{
  "num_hidden_layers": 26,
  "hidden_size": 192,
  "num_attention_heads": 4,
  "num_key_value_heads": 4,
  "head_dim": 32,
  "intermediate_size": 768,
  "vocab_size": 1422,
  "hidden_act": "gelu",
  "norm": "layernorm",
  "norm_place": "pre",
  "norm_eps": 1e-05,
  "positions": "rope",
  "rope_theta": 10000.0,
  "rope_fraction": 1.0,
  "qk_norm": false,
  "attn_scale": 0.177,
  "bias": "all",
  "tie_word_embeddings": false,
  "parallel_block": false,
  "init": "uniform",
  "init_std_qkv": 0.0316,
  "init_std_o": 0.0,
  "init_std_up": 0.0316,
  "init_std_down": 0.0,
  "optimizer": "soap_variant",
  "learning_rate": 0.00451,
  "lr_mult_up": 1.43,
  "beta1": 0.95,
  "beta2": 0.99,
  "lr_head": 0.00872,
  "max_grad_norm": 2.0,
  "warmup_steps": 200,
  "schedule": "wsd",
  "decay_fraction": 0.734,
  "decay_shape": "cos",
  "final_lr_fraction": 0.0,
  "batch_tokens": 65536,
  "max_seq_len": 1024,
  "doc_mask": false,
  "train_tokens": 207200000,
  "max_steps": 3162,
  "dataset": "wikipedia_en"
}
Each number is 500 + 40 x the weight over its row's rms, rounded and kept within 0 to 999. Layers, rows and columns count from 0. Numbers have three digits each. The size before them is the row's rms in percent of the matrix's.

# up: layer 3 MLP up, 768x192, rms 0.115, rows 554-653, columns 128-191
# down: layer 3 MLP down (transposed), 768x192, rms 0.061, rows 554-653, columns 128-191
up554 102:436534479454544528516497470511478494597507483507504499459460510526600560453505636466545520471491508532466581475439587548506463517481576450486562473516566551517436485500443479529536495485552486
down554 095:438556446457523492505509480530500554549555503490466513478470524520599529458516578497520549455482497500471581465491610486523478464460552519529559446556581548548379398527431500470516452537540529
up555 079:461580419549483596447509497498479484476555515567495511497485541502589578494500509405588425482526483512505515471511532501488461510486433446489515552577567537510494497537504533488543460508486479
down555 068:465593433519509593478499459522471490513581538564494517480504558513564509501522481466516469470521498518525503445525538517529485526458452448450530535576595495541471450495483535481495475543481467
up556 064:529552477522485505469520511536555527543558532530526455518567522491578586449525492449477557463543494475528520491529588514471486512461526473513524480490486502548499506475565471455529513529462494
down556 064:500521459483514493521464487526503511498574543501521471516567549498585522460499520455444569411490479466537516475529557470486492502434481468469544447507518494529489453479560475436484485531468506
up557 111:460400533506471536469496498446439484512498538465541558555523503512524517508552504524538455431541507471488565533511516452493475531435488494471461496532477506530433529490457397460545498462424491
down557 082:477466530521467530480495495493405452470543513508509526524559504562501541537551529469509511458491481478515510520494473447501525493483513456523489456496490532510480493498448435536479474491394470
up558 096:508499508510515536498551484520550520482495529513532485573483586493564524461480560576469408476548447463481396483507517515470489468495523488550479454482542467573422464506540591447474514509471491
down558 110:521467433422505475550545517471491486538468468487506511485540505452518495460479480529462492547452460471510531436496561518413520523507555517531457541547541518499531489599580519537564451478493463
up559 121:499477456492552500506494425514527472533550434513497474512507528512517531584582478466501566527495510544509489487490480508476514475541514391579489529571504517434460554556512474453519463486417531
down559 099:488494438486517503514455393476476492470521471495487420509471509522478529546523509527512585532486464558469526524523477552504493474424515509509544545549519499544472472504478542456538414447439499
up560 114:416466527497474503556544484475521516511498488512530492557551457471552402448588559575468452467465459479496575480448495515504397503461505571520527526570519523601525476487552590485466541515504439
down560 129:567515491488475522451489507526465501507471520488446504478471530522441572555441478479525566537495504501506427519534524481502606495570500404493513474455486477359460518525457424537506455465491524
up561 063:511485456524513519510475544436496567506569550515413501507570520403583440514474623498556544470537513534531523592545520500471483480482526490492487521471503456499448467515477542488534543539524477
down561 053:536507483531504496534506530439500545482564555526410510460564528400596435541482563492512568447474456510506522583539526538504474468495493488523492481465573444500443430481440554438506496542511484
up562 107:504536394509480515434482459537482506485579515535485495527503532429594550435456520543460478474514487494509486476477552540505489495457467483469518458463540515509521470469535483508556521570503484
down562 116:530496423536540524510514498507494475510554509496519536551544442484566495528426593557485483477532501501533468525444554468524488548446468523516460468502516506509547523414501518535498437543523488
up563 121:413476459543491514485425450526501473511558469538462504490494535498439473495503455436521513538508557522495492465518525488478570519496487528435492485474530518547528505512470463511432549572463458
down563 114:569492546470493514538539539469484528508443510508600519495518455509560540489482491516477506451475467504489538511525429468520451436497510471542477543482485482434461518471509497505543437407567499
up564 063:421499459559472578514450520447497528523517441523489534516527544508580520459517492511529541444489487537515516524581530501454473506443490444526499518437522500578482475454517470505561553566415510
down564 058:436510442556529560509416518467512525523497439525518506488536573547611477501502520480482549387478469486538487507545524483520477458410490479501516497495537492613488441457505497537504526557434497
up565 067:469541467516498553506442560543523479505547470549428550503496513513477527519583467544488492407510451599482541505538519510534459559469460546469492489448463525491470536541441496480523425486534523
down565 066:498572469519531563495423525509496475524549426551469516489479534492473500497570478528463545408483460578488568495558506479542480545452455554461525468477498536518468457518427479476480428494528528
up566 137:514445467430556530362512501479478511536489568493488493526481537518512470566468483509508553520502492529561522515536530490482453515487518521454541511553515432467490515502503490569546453445519551
down566 121:505563521519483475631486506534511504518525441539491519496525475465474551434533539453507469473504499527454474486479472508509577513534484486534450522483456527522503532517492505414469557555472456
up567 105:525509488586433531581518432493492498512462468484515508461448486496542595497432498542526524453538462468584522510477497515487459535492409500584490536599569526519477527485516543567461483582534479
down567 090:473522523400554473465491587558499507476513530514489498539563502506472435532565493434471465576516504490427493497495482479493592512513526471469519484465454462514567480514466415385476490414482539
up568 126:472402586457455508527502505525492572517532486533486528464528550508462492459552477543496524494459502424517552489513491478475429520511505455487499447552506457522487510505611564437478451488611491
down568 128:560574398566542496491523496489513423492458496474473465558472449519539486502465503498525495541538500567496451508482506522501550481510525547505507542450488519424535525503398449573520530503413482
up569 068:465520515539409554572481519440499553549541513496507517485546526434537511506483525505477523488478483467514517509550547559513539564416564486473483522416525615558466561470503546496509570513497536
down569 059:468541493542456539550466463453462525510518474497518494475518537449512458517428547514434544495461471481485519499512521487517489518427562483466518511439523603578431462473490535476475528472489507
up570 135:532514467424574477489520545496478499508542494548460510564491524446443492508444523479477578537542490481628502479512474549510435468456524531518486496485491460503501536451471436551461510458410519
down570 128:461452553557447514536465458513540515546464498490577473443483480550536507478567463495484424448509527518334465537498536496506551541536488495464475482491465510495518489530514572448539470534556491
up571 110:503518487513430480551533544515473543529501490434491510446479525539530433469515517508510415556527470463507517509488538575485553484485470505465538426508483522553482507519471533422499438507491500
down571 117:541498517518534532477463504467525493458501504496527505570532435409526604549538519474517482429448489553462487534515412512612481488513505516531452533528472475482560520516495454620475560499503532
up572 074:447475502498447544540475472531543560460567550488412524463520524513561442473449541517571501433478520476479519489520535536468414474502500477506474442457509447516532430533462472512468525480495564
down572 068:474495507507443517538512476501519558455604579502487526459538536515585478490477534524510523423483456513478520504514543521499453462484506505496504428475542466511517451529453472505497527505493592
up573 123:456449533453390523492547524522517502571555563477508499501559470572479464434500470527455460491512494445449539464533459535558523514508475337432520498493486498511526532480495537507469501435568448
down573 128:546555478570579459483426465509490525499441431508462499497495522436560519547496506508538552488501494550566461532481532476462492488506527645527514499501486503475452495541507443495492496580410541
up574 118:459542458432554538466582448469519492525597443464467496549526466478451466494504550500564474501465549524501548424569444496491489561527475484415452511546471496503534508423429461485541572558465471
down574 116:502483556543409454536459603539492472494419541529509514487463486526532536515510445507480562462560462448462489597425548508450494441461570489493525482481473513454458491570546520524510470459553528
up575 085:487555479588477509464481470482518533507535470468482510537463531509531491392538532522549486492554505478555504499620530566515478460475490424543490506455468508542438459439551485496529525481519512
down575 086:525543504554484467488503441496514578443544499486476529515496528495534498456538514527557495509509467543575491461598532549550494484503529484488503478496553539557433457461538442496524533469461543
up576 119:525502502504432495436528473537576526520471444513499540542440478482450555460557499497465507522464466502520472563552477550511487480531549388408534476500542451477506560542495474508460507467486437
down576 130:491451482465571479512500533512459461464521543479507439446516533521523462494480525540531491493506466487491539416470537476506510542433453605551488509505472569544524456477500538489519448546524579
up577 102:546512467537539482457452500487464428470417506517475492527494444453515536489494511467462520421552508474461463526530539560453522471501572472423482418499484483529405535489453496585513545486522502
down577 084:517525490501513542448477524484523515518521486487465467434527498526526459502451481406508527439555447446521525455535499585508467475499544471426500538457522487467487668530530547481575546503475524
up578 064:520530500489491524477472530516522549468580493502403444462517539495551504499544444509531558433566455470449535472505482456395449524498434489516435563493499530535489449492540561535477466599498566
down578 064:523528513468537513487448527496494558487599464494473475477503558519550448481539448485502544404568506489477530477535486455487441532440445505461507533520533536564468443459539575502461477614464573
up579 070:517453468547463495443519468576568494546522580428508518483506529516524578477476498512483534473484417496494456438474504496524414494496551498558454486462522507601473488532539497535519555519465481
down579 057:487462456515492525459550439537519488492502580497539515457479569512471488445464497466468540459459427481468466449456490474516452480480490465453460498454495471638439512504540510526514573524474489
up580 124:512526456517488579470513538510474536518490529532544459491518591521480512484488463475484461465574495525532589459440496522510573504506453414509465509488539498451429540520518465530524505424446486
down580 127:490441543516504430518466485500512477474497489499439501512454422494521478529506544504527538560462525499483436548560495476512430506472548564510524469493491480587575479504429517459489483587564515
up581 106:509574535532449530551499435494466492465521456414482502447479482480508476477507462527453499409497479511453480487491548507505590477525447509498463477459579491602480465498505468500425412547554480
down581 100:519525545547430553393434447459506509507510503474508517499496483565488510547574475480479508446451471524469468444518477512522528463502501417479468492470562467578438493505506498522466437527498448
up582 111:464503501513483484417493470502516439576563583518574524457524411542559520498487527557526423459496502552540500476571570519529499554476460502516575459435505545461454482503572483526524544472488547
down582 111:518530499489486508552511513478457585442380412488408477553472598457436492522493472460497540566495480459437504513429440477499490461496520439520432485539504445520521509491389496450481455562504445
up583 112:465454423457450505532482464522494513544512576523525557482525468456495542518474521483588487474503556552525587498506424538452396525464532520502502459460480423558534487440515456472556537495489521
down583 104:495445472459520538501474542473492524398551561479499511529502531493561496558474447512492473438498568526507478520533473505520392536474494528458495495461529404537491468470533478472543526492505517
up584 113:595521483488484522500546497458419454448519482425474505506552489454531515541435540472569477503526493456549566485522488523507565511512438468528539481537503475524510529530568532492566486512488463
down584 117:431511499527571509505471529524563606507510514580532463488473524546507518472527495483454544539477498529458476506503503503477472499471545537498466513497494537490522495484428468502471501501491541
up585 089:546528527513544503500575483508489478552530464482498481565516476432556503440524513503465472446445516504555472452527522520508543495439552539574517465455539424546483412567506487496482565498462526
down585 097:598568515481518553486557468505460536516530495477493526532571497478550480517462540551504547524411547528549481466468540436566510531457519531565492522478563413496491482573491542573446507469446467
up586 095:508499492507572525555490499487494490476561442495429434498457526463540515524452520525495485512561523537519441520438516484491484432547514486530523498566539596508472519478507535452548468549509506
down586 061:533436506523477439509505484462500442449494549519496509467499517505532494494486524542513473531499459491473519529459520497442460416503529486463507505454515455519541425561472444519576540479437501
up587 109:496435470501539602537469549523538501540501499488478468511515460488513489525457508552537484516521540452408502469585489488491447529443467563495570531559454576453548600490508613469511551584529479
down587 066:469560522480526475459563533493417477471529442490482545468482581474504541473543442491457520459521493511552522476438520491554537462530562449445532493434420559509453482480421417498425487522521494
up588 110:531402447485473510422503596498534483522516521462476488462495525470495509522497489465508481512536527451468552514561519467463440493490501507522517440566518491556468429467509497481527552560440445
down588 106:516510502487497559432456548412535398513453474534513477480520578545526554502470492454410568550522505465439533448451516522481435488441451546585483480510572474560407411498468470488504555547473504
up589 068:513511432484496552436496547478490532503574544492477525520550498427532595506541537453546499472491413525475499538479556535529430458471489546473465502486475548515495529500451576546489497530510574
down589 065:516522406455506523454480493488451510509553526475476515465515491462536503493538508458499517448450453522462470495470510499555436491474470524461499474497512511536482474473445547507457490526525555
up590 113:428403443529459551534542555491526489476489533563503498548519497538472437511465523542500562486497552543502500492489466508421491511476455518544461531492473473484512481439546470431503564484500476
down590 110:547561528489502460493475500542442518506534490463485532495460484468572541507463444459568455522466444453497509518490528448513461495563503467505529437530472517478523532496463475562474444489481508
up591 078:422555491536479595501451565528506508493579504499523519524531506460528512473444562524518510468522470527535530531445538530493509472463456529528540528447541559527494522490524549483550501520465467
down591 073:442555497472516593523443527527490479504601483482506492499517517485544479475462512505481497435505484538567494514479525500530538463483438521492563517469539538555497449493518515434499469533421488
up592 124:513517435500480456462491515516519560507533574522467491458544531450483543535425489527556484473453554535510486480566427448376515594484515514461450440469485434565527472536525492485536589507483553
down592 116:488499454512496417492427532466516574429551569546516479424506563522522474456494455509446523448469491512550499465556397517505472483548513574512422497498549465536546450474486458516518565472501474
up593 117:494456514485520441482463577564489502505497461462525519404440429449570545546509506494595499497582499505543502460567527472581461476508567534519498496448505514489521493534503487510447456480481521
down593 130:479511482503474543501510419443495496472491541494461461599531568541419505452482452480401476486465467510449500511437487491436529518456435473513501497556464501505435490474463487463551557508486503
up594 094:496460501494465520453423499471497584507497466509515565434554489459511498527488517507487509491504472485562436544561453524487542577527542548481448476504510458487502529489554481445535458566413478
down594 088:494485508466480578424445475479525525492459477518516576481510474447509454454472474505523533474483439439519476532512452518477555526518535548504490508531518451486418472517532447486535477539450426
up595 096:534543500492565486512470514576467521535518468567489565436500535512525514469486488486484493465507491430591510499593537486468463519529460517500483525519524547502559507478561511541422520494504494
down595 092:478467521483465523490539469413531475489488547479524467556524488491437535494525513506521497517520509587416527536437501531551548480456585495497492476479484496457474543522432470462560518494494508
up596 082:427529511526507547513501460425622543498551537535496534431501523407481550503528525487467560469471485411506512508528499559511503537476496476521465520462551511510495505469503513449578488547535485
down596 071:449533522540559548501487463449548542496554560522483504444480576451507499499535519487456599448468499453507509483515515526539493540466477497499518500523541527534454429498511512446539493542516484
up597 112:433514445516444529511445570516519523548502484434492472464526491447469525535403482535529492454567402503576501493539498494539480515522506502531495573455578491550490586457481538504452536494531531
down597 124:526510584462535445476553435492476488496524537583469540564503474550598505445528544471483537538428558501426502483500502536503545497449469540506499432532501503424502445516502463494534457496509489
up598 079:491433430506498546493480559452531531573573474496443521506511506489463577439555560454455497463532462519460573452495491527473479519462485473442508441481437543524446500506473453494548477469496494
down598 068:471474422503502557495450551449507519525611444488472484472518513490525559450529544413490488453490476510465580501497443535494474532447478484453543421483509524559496457465472458503516446484482524
up599 112:401471507477478495516506462515529511543465493529542563457484499559485539481410515426466520491494508406512492536452498468480535534456529523439483505493495500512499459553521478507494499540455457
down599 116:581529506535483524490494561484486481401477498453457445524479487426530448504536467517518473527485468565488538491514483515506462470489460461517499509484473497481531502476478498470499535447560504
up600 090:488546502514586551496559507523494491541560531519452495631441521505507615457514437438507477481551497448501549521411481506504515496450551447453514497502499450605445485505543514575590501465514518
down600 080:493566504533552552519515540456456505489562571511512482589475559547558544523490452476481488518482528483500552506480453435564491534408529444427557489516536429594493495446516493616517506542523553
up601 082:462496475531606516504534409611485516540530510496555531519520606537557498489533482573497471508536495478501474557486503533519548496472570525519509401473453491474420483473541576492520468539550490
down601 090:478479470517555520496476420608493534528498527477520515494552597485558491525492487551485510425486467486523493519531500525509552488452506483558528380473490461502445423440495574490479463536478515
up602 065:456499424496527535490510528476426548485566558520481508431534528428525564499433550516525547445556488417530567509463500503481487533468507516533440511492484562533460463503484537510565536605508468
down602 067:460495427468536496490507489491408524473559574506472517416525542464519499492469524534494570437471489431545580502450504469519471513423473482483478488499547539567432426460496500483532489622472485
up603 118:412553510502506521419481562438441532466524452520568522482466580499500489470493476525562465462539493503561520512496500446513468510513533481579513531485501475509463516481493502509497546460471492
down603 126:558438497453493457552515402515528472484466525499397489515538421456477499483479499489445531526502470510440514492495480510472501475432456497470459462525469469519492469495488514473514483533546526
up604 113:512528538492446491542485502471545518544576543539533486565583484543505494467568467521505484461479542514531541487553519538521544536484515511511486514521461460537478533483509536452512555452500483
down604 091:434489460517542515449565526530479512509450487522472545510465524485469458519446535537501498631492471520487502523456477510473440474553485498475517501495498503441511452497472489552518477523455491
up605 115:447428382522499439543516465497567474416484522467446514525520529508510506532488496424513519504589530513415528593504466573523513492510440515469501536497475437510479476507502430520525487524520535
down605 160:561569608484495575476492525511412515597522468516551469468486463465508474491481516551487489479463479491593468423504522446512533485524545493512484459495524542480528512507483579488509481479471457
up606 074:495456453531501540466412544479511519563496523507445496510515527444529596550444500480493581488499468501439453484573519477457464511494537520540536462478570427504489494515528561510526456599498510
down606 066:493450464499510535485397548459482497519540534519464498509494589475531528544454499492482572470479506499486496490592496477491455510471525494482556408506550452556460485504511524517500473630464543
up607 097:405456506581501477514489552492502578500455522500503523489517488503477514525477500503503462392562552446485537521532555514486536464495490518469390533500509530544438519507480489497455485458458543
down607 085:516449459509476521539441413516543481512498515501557432479508461455530461432517474467448502552495485577472455463532447571490548486555543549525410566503436488486534446522542524513478470547503436
up608 086:570547528471513534566458553481545496469526561576472473506495542495588564503506515475457481514496454459485512498505468519492521514537528514554417487508513526474511557482491590501479471496468538
down608 084:576543520464536522548458549510538514524567600554437478520478567527591519492495483466439530510493423505496527487515503509501545512508573495541462469536512524495507513476499550500509532494483531
up609 112:574440471445498481484519528541528537454509473542494554459457487501482486529436441533535538458462516517532475516592467485447526497502528524488592449513464426541545452492544467477476501517490522
down609 130:567344534449426511504489471506472503502415442566514504494452400472523497527399509459497502473489520526530441534575412511569477477422580488486490507495511461483508481539502498458569528479473460
up610 099:509512420578485537480501460503514530493532517509476516517495517530495480448479452530518484435513506532458509512480527491477406519440454595473520458504539490498491420483488495428504517452557499
down610 089:483462442554475562554510475486495541474522510499493522501490527544511512496503493490439531500503528495455514505465498490564480487483571514514495442524557504524548513384501511465440471462528524
up611 114:434568510518364477559444506517449489508517449499502482570503456505483467519565504503443591486515492517449587525480524477443521455496486507489426479578466480517434529430477501508453531496456467
down611 100:447512458498452478515474484562485450466499496467535467568408434522482430493497590534485541433536498513475551466443481512500462516491527477483477481536500480577448496476453442522473476468486467
up612 087:482465477479506521457408514458559510539556533395448496497467539462546536488498514534574534456488496479497474463533484530482520442502473473485545547428543483558527498451450467445526544561515490
down612 069:536495478426486514447395508445550495482513530435452494458475587496547458472490474511553533433480468450539457458552478500530517449471460483478545507476529525616499428467460514433518526567505522
up613 122:442529539428507542467518529425484460557479517533465508525501455466533608459441519477414568507532523432439527532487523561501487497433529504520499547453471499562442364524463493561547480507528484
down613 117:447512541499528540493497516547547455556462495506449519531527442525459580493476514505484458566518647505484511441515469492557499502513497445473509481528484485512519450497493492498526496547511496
up614 121:495460431528480566514532382454417523552511553512492513484543543526530504533546489519523549494474520574538517546563524488417552469534473557500460532496464472495453492473521470526538509518529467
down614 128:517537561450517462521472612508592502487486462489494471546463421510507514443448531509476445531509504502457500484454476545567483554443542448531527476524500524528539521533503537487492477479478534
up615 119:513476522434435505486518500475457469495536592510470471493487529447496540463481502463499583519530499462565581461478495444484478463511503420446402516533504514515486508470514440481468503487632452
down615 129:515503465551531501511516517526520585525453386494482524477528440513490500502487465495520448445487512531417427541511501544487510535471529552513578484473471485466504466492481541505539496515388522
up616 068:477423467514499548533450371523469486508498531526512546545496578502504561522467519516477575478510480547510546502531456518534508497483496477507442479506565432559447489449525510505526550483447448
down616 065:460461462480490546552471334555473489489508550535478554527469580496488509520472538537482587479508471486483550486547454480541513492463508466490502515514565496603433415473535545507484521446475476
up617 114:479461485520529497556517455413495496514532481490562484484546501426485527472460588488533514484488479498477545409505439565538437535477476547534502489475511493459463558544567566477523460543546434
down617 127:496542505479484487432496546545502508490475536468444517531452510560504492549547422522458549547454487465515486573532535466496548463486518493466494491516467489539563493462455442512492543488472561
up618 103:589414485468497480495490525508504571480503515508519521456498498493471474509443468545488580487477432481570458554579430471494521568513553563533534507476490458537538488499528475426519531587440527
down618 106:559435552454476500478509488477525503483472479509486534482511472471516460488414482483486564474496444467493431576544436557503518508512536537530502541505510445559487508501516487456549523552482450
up619 062:464455438445521532420496490472478507515535497524424509516507478478533617502537598533542512471501469508543540528445512520505494498450497502512462425491476484543448480530528483518517523519508573
down619 057:497476430465523551441495473503481548521564482511445512502493494486555526482532555518521542441471463495513515513460485499573492499449458503518456418483494488578417482508563457518464490492515545
up620 105:507502498428517496456480491511501545514544537532527545450540464491504510561454550458539619497517522529525526484546424497481501565534514549418495466504451459508572505437485526453509447522435507
down620 123:547471537423469585492508459504475535531467529528431534480518438477505447499448538443521618449539499522498524475504410513518515501538502591477517453524511433468550511501513511448471491505461469
up621 100:558515487500471502537537561536431546494497566537457519568479524480551496468509444451555527523507546504515498525459535535452495488423488487501489438517550437532423460445547461482575521500479475
down621 079:531527487545541492508570535422524510507507475489494547533512558503558488497486412474570514473484456516567502513479548495522488462491459441543502489520537471476488488505487506458514477522520532
up622 087:440511488517482554517462481521532533520523542493466457543483526530540563391515503510559549526463449529478513493470550510471514565497595543467515469417549463523442570504484580479550516479515465
down622 068:450522450509496549525439469495489543512531543512472469548478557517597550421494503498526581523466462506496518486488530507513507541477558551459533449445557491562438494534485572440520504478484476
up623 125:518451463524534531511476527485474450477565551442474447573468500488578550499403537570409484475435460470506498465447521538517516549473528556511449488466544493542408478493533483442539558509509451
down623 152:543504448500547542544532491486441458470524522490492498529511474409492474508417554612493511477485527441496519541395422496497557486519528494547474539493547487532539494467542573438489488519506453
up624 069:443552500508512496472525444487523514523529520471502528494494513499520535484472504544523525477513417514530504485548531464537512562462507477497463511528516501517464511532530560454537471502488523
down624 055:445558490518535500496543465493500550503506532524528566476485549486495503479469511526491566491510447534530521463525535428541524555458495471514483531553545533567435520530550566440490476500458520
up625 130:535488430513484592469502494483507514536514469464550457494450530528489523585468543472489456507417472484463526440467504438472550556516505479523543521444497468557461583523519503526533503516436492
down625 131:448522564527491388540506529473485499500504530524424533560565486483547485439530472522521531523528520511538479535526516524519485484466504519505427502594517553414549466482469499459498497478578507
up626 072:536451484533443554511447595460574498563529477472481496552549488413525553528529524512442569457429446533446499470537490535545517465466469527489516490447523504547505529519452501487528532533496516
down626 063:523490483513472558507414553494535487530494494514494481497514526476530498516499537482419596392429462538431515474538485461555510489443449517505525480470521511556467474525443486460484498514483526
up627 127:466505534501499462520446586447506506456538501570532465457537546580458463475467510457489453484496528602488510517488556468472429475466606469560430471475470470542450489484477538514495533472486480
down627 134:556547555461527565481473605506510484491506454578462509516503492536446496469428511446525517478468510570488474541406555505486499507455550474537514458475489526530548472389459580517431486485547545
up628 114:543405511528460544501495422503443538529560422466507494568546527519543457509466459535445510508450474477542511495571549612546489485531473451467467402462576457531485484502525516464510486461493464
down628 095:427569509484450441473505569452549450475461512497485461481414511515464526400505512542505494505511474462490508510423522419489500464524531590479540558527436521507468505471467543493479508529533506
up629 100:505521475575461583441540538435486524482503484482431471516516488482528558497485481452474482431503479462471488538430458480460491389493503470386458510518508499546447428498491489508512492518518524
down629 123:505486460534472574480466519468566575430500547521528426492428496503462556582491474469541533490530407481466504488471473527553425378517543504433453444549498475554547545521474457464545446501442530
up630 088:479472540507461580558409515487482518504486455483448476539516447462562462520551449599442505485457476473468470458526519459495451475497473515558463458525459522502502421489541550557437555504482503
down630 082:459518529545526558488497503501477463448515507563516492520466392452517436479493528593473561512461412455508524491490543444486467496474480543505469487528509562495561577516516472556443543471480495
up631 096:505492446448570483463438457464465532463454532536547504528479497449460482499510525506459452437517507534518419594522555544499440529511504501524500499555522431488398470471493535495537585526520473
down631 079:499489467573551467456474461493427439529496536491578552517478510460462510510455492505448508530469392490451514552490545515501462554536510478540517522574506510498415510501500495518529585540515480
up632 054:471506455489434548524460506424541614520576490519468503520523471419580507528452540504512580462527479500547563470505531531479494594456465456548515499475515436553475451441531490497520535557454532
down632 050:527532455485465552521444490450527623480579448523496508506503481449583433530452507517485588453506469506528553473522494484513500565455455499491555488515557500596472392459554471491472503562499515
up633 131:487500523491535540547547464497529455517422412561566498517460593469464521430412549516575521442553508505458494530447486448453477471533480480502513519503500436544514450568545510497503508486557532
down633 137:522480480529475480458492555492455562492597587478404505501526392521540486540582451475449458609460512495533486481510498548543499500470528514489521511481507558416500572457472497523481491502459476
up634 104:551537506506430488542402490539538511537568496442488510502535471471554515568509499562470438562518511393494532451485466497547498406505502528410443492459523539466506584482442510491498470494435472
down634 092:447495495481565503460562485510481483497436495512523527503501570540466476480490499473535535445476540583519428511524502493525502620487482502540555469530464491582501513521578501543491499519481482
up635 096:479521491473506482527467472411530452500491539520438475446467494475526480473527578564461475403491492491476492506452554515500449496472567432536505485504547530571510454535560543485446532449600423
down635 079:490547513507519504499427459496502436510512499537463499484503539443567466520500587513479519441448493500509505471500548502513472517468541441501510426508539549642504438544566531459468511475579484
up636 110:537540461499502553459505556510395493511514565526515448582511407516475468528487445403482464456489507518476484528523469574510494433426533487475482454544491448577453442480485528469514557499448545
down636 115:505487505470557490486481543528443474478510512559526454513534510532528452569522495417503550470455584507456471556467448501514438522444492518483504451558560485564401491566427477464481465528460496
up637 131:525444514488545499504473496488527467502461494492460505581463465472501483479456563524455490434464491493501525440463547547541552510445490527536430450516550423568426480529478523492535532488524472
down637 156:500463470481535477441499495485449466478521539455469567460523460432421532574537514544415509487507463489501487458474530469536546464479508433509455550515489552564537478463458484559499520463503446
up638 110:528519495504510490553464490495478543511524496536505457547489486550641524516516515460524449532466482463491501495537491457472603547426510503452455490511495463551518520433591506485464539500500555
down638 104:462535477479486520459523490538530449500451487496485519493526475433366463497452525496449528444490524541484540487458501527498385462560418514487500464480517529440502463521377482449551473530454451
up639 082:449491556535496465499476503494436537397572462451411490500492513549510540533503418474491471479503501466463573538447480481431418393457532476511461452458512503544452449540488489555506489529461521
down639 064:464494561507481493486450526435489560445582515524441509440495483544481568531513498474501516466483510469457561500495475471560418428517567436456466440488545501488470560475450482520606475494415497
up640 140:522489531432498583534559530513509504514519440524430495556556496493437533530454457494526530469521514511497476448504494422476571505443492597467532576529468457525465549523509529532488490527545444
down640 124:531560434495519501500484572406469546494557485509467496602473506535475440521445541478429497546487510476482501542460523478502514506463541446514499551538599491469454453457520469479522479450537456
up641 084:549470479523465541529504478513499552469517562509407494603528556454466480522431424582525444400515462499574515545531525508469482452551429563499449499513572537588489522463487476457542474490482477
down641 071:525436416509461487575461439543511461541527573462445461539515499482475506475471510533538509422555502533503530445518490492501524456492483466503455493528490472531496455458529482513515463472464431
up642 114:533503421495487518469501494554511449499457434497538502544474524570460560505485549496516528505592448523594483532473471466494560496547507529529533450526498554463455572531518538475518463490457559
down642 126:480476591527507473513529513464497528490550552489466483475524485454572464481506441503450468507457509493413517484523511557503464488458495489490484520473512447530532485485474425515492484546516442
up643 104:517486424505516552483521481430425517486473505507489446489546514468484511468480589535475505453483439482474502449412516479490438429484483525537498562484511523458528495504545564557501537465621507
down643 076:487499547510489458523534482569594414522553458499564536492492465563525530532539446465518496534556541530450517544519466495469605498511500455527501486525466474493450558529423519462488484481424488
up644 110:490491462440454470515423489496559521498510568563541504462465474577497471485446548575511558489511484458519514484487504457425448502437585443561531602475484508571533574465494544503509387527426484
down644 095:491501508593562511486581517516443484490463495476471467526544506421491533477548491440524454495502469557472516491540479509572545524527419536443477406493520484445409511496505446551518604489541516
up645 078:463530473467414541460467481585510514492607474518479498475516572486510516518557499493437478489451520514539570476479490505544532556482516477469485450468465546480466519510465583448535513502533476
down645 074:460526495479457536478484461552504513502621467550466491475489604501554519499542493490422500488432508519544557493480515507555548534441479476485526444488499579511492445518468541437514514522474514
up646 065:492519496544477581519488474436501500566508558510570518506511513458529552504467515499484538506513497470418553535506452505512565605442523428501456523473503458521459517459496560453515525466500482
down646 065:496526484492496564536482453465484519534517514511536492504497514460513512477465479519445554515507484488437527523509449471528558549416481438476486522495539489525411442481457555429447506462524501
up647 072:495560501515553447578497503542562555505522560517502465498518521522521534476561477520507466438473504495521473561536612476474472555446555527474546489540523516607463543613527592478536455525490494
down647 068:467524481520561465557494495497515575499541562525502473471521534496525497470548477492488511419473482482492515490557553441503478539445532542467548482523522504681426471540496550481494436516465498
up648 081:474505472463507559461442536496566544553611528520435529504490523481463566468532477519480546469519528459495578529509510567480459429478562467503453509439502464566497502445519526499535501489557483
down648 075:491543487466523552478417540476523551534617510508432509502495544502518527482517467497489588448490480509512571542524505515521469461441521495504509469489510495621479477468535534499539536496530497
up649 075:477487459506582533488478516458511478491516557540499501540481558476543472457512561451522512459524521526486499507585503533461522464500456503529464480523460505421534466472458536558492531510553452
down649 073:516486474517563556477455501484485483511508571524461458560465568481529464476467536419478537463526511519483494492559523496536498486452451466508464429548530477434497443478476516512491511496540426
up650 118:540568514485542573519543503474499477422450403495551498505505516432457502470538503503514447503471488506512345511509510546579447455508445497467503477447514482457520532500534573517491462491550553
down650 113:476537492492468444472480515504480472509538538493503497466466491584520477503475483500445499495513502442479607497509484478434556550519521535506463519541486516562454514503474494546509477438490446
up651 097:485476419608493466512467535551599493533475490514497514493475523463508517483516519479481524497506467537416486495497532493492467527478528532541438463425551534500442562488487516449534447450514434
down651 077:445517448593553501540457488524562474514498505537474518498482562453522472499528481445467490517490478538422511454506552519545451538466528520491492470492553530547433536520521523455555487472535468
up652 103:594562456464512512419596489455462491529464531510544454528431514491503550498588517484436450482499562478492473493449539537536519480502510458483555465532526541564446435478541489514489557479494482
down652 113:505518371489518482423544552481402499459503565490515438487485499456435534482563477469515519541475528476508447485509564549479556469529495442499524462505489508550363491511488430537519520453544530
up653 100:563479478564476534469528415523506471540517490471526444541437515524503551478520455562485481476546520511512466506472572627532478474432517441532539467508454435523440538495510477435493407486462454
down653 121:486464488491463523475496442512476515506483490445481444483464456570492539489527519500475508484553491477531493502457563537517454496505551442497473549505496448450500657493482500506509471470495451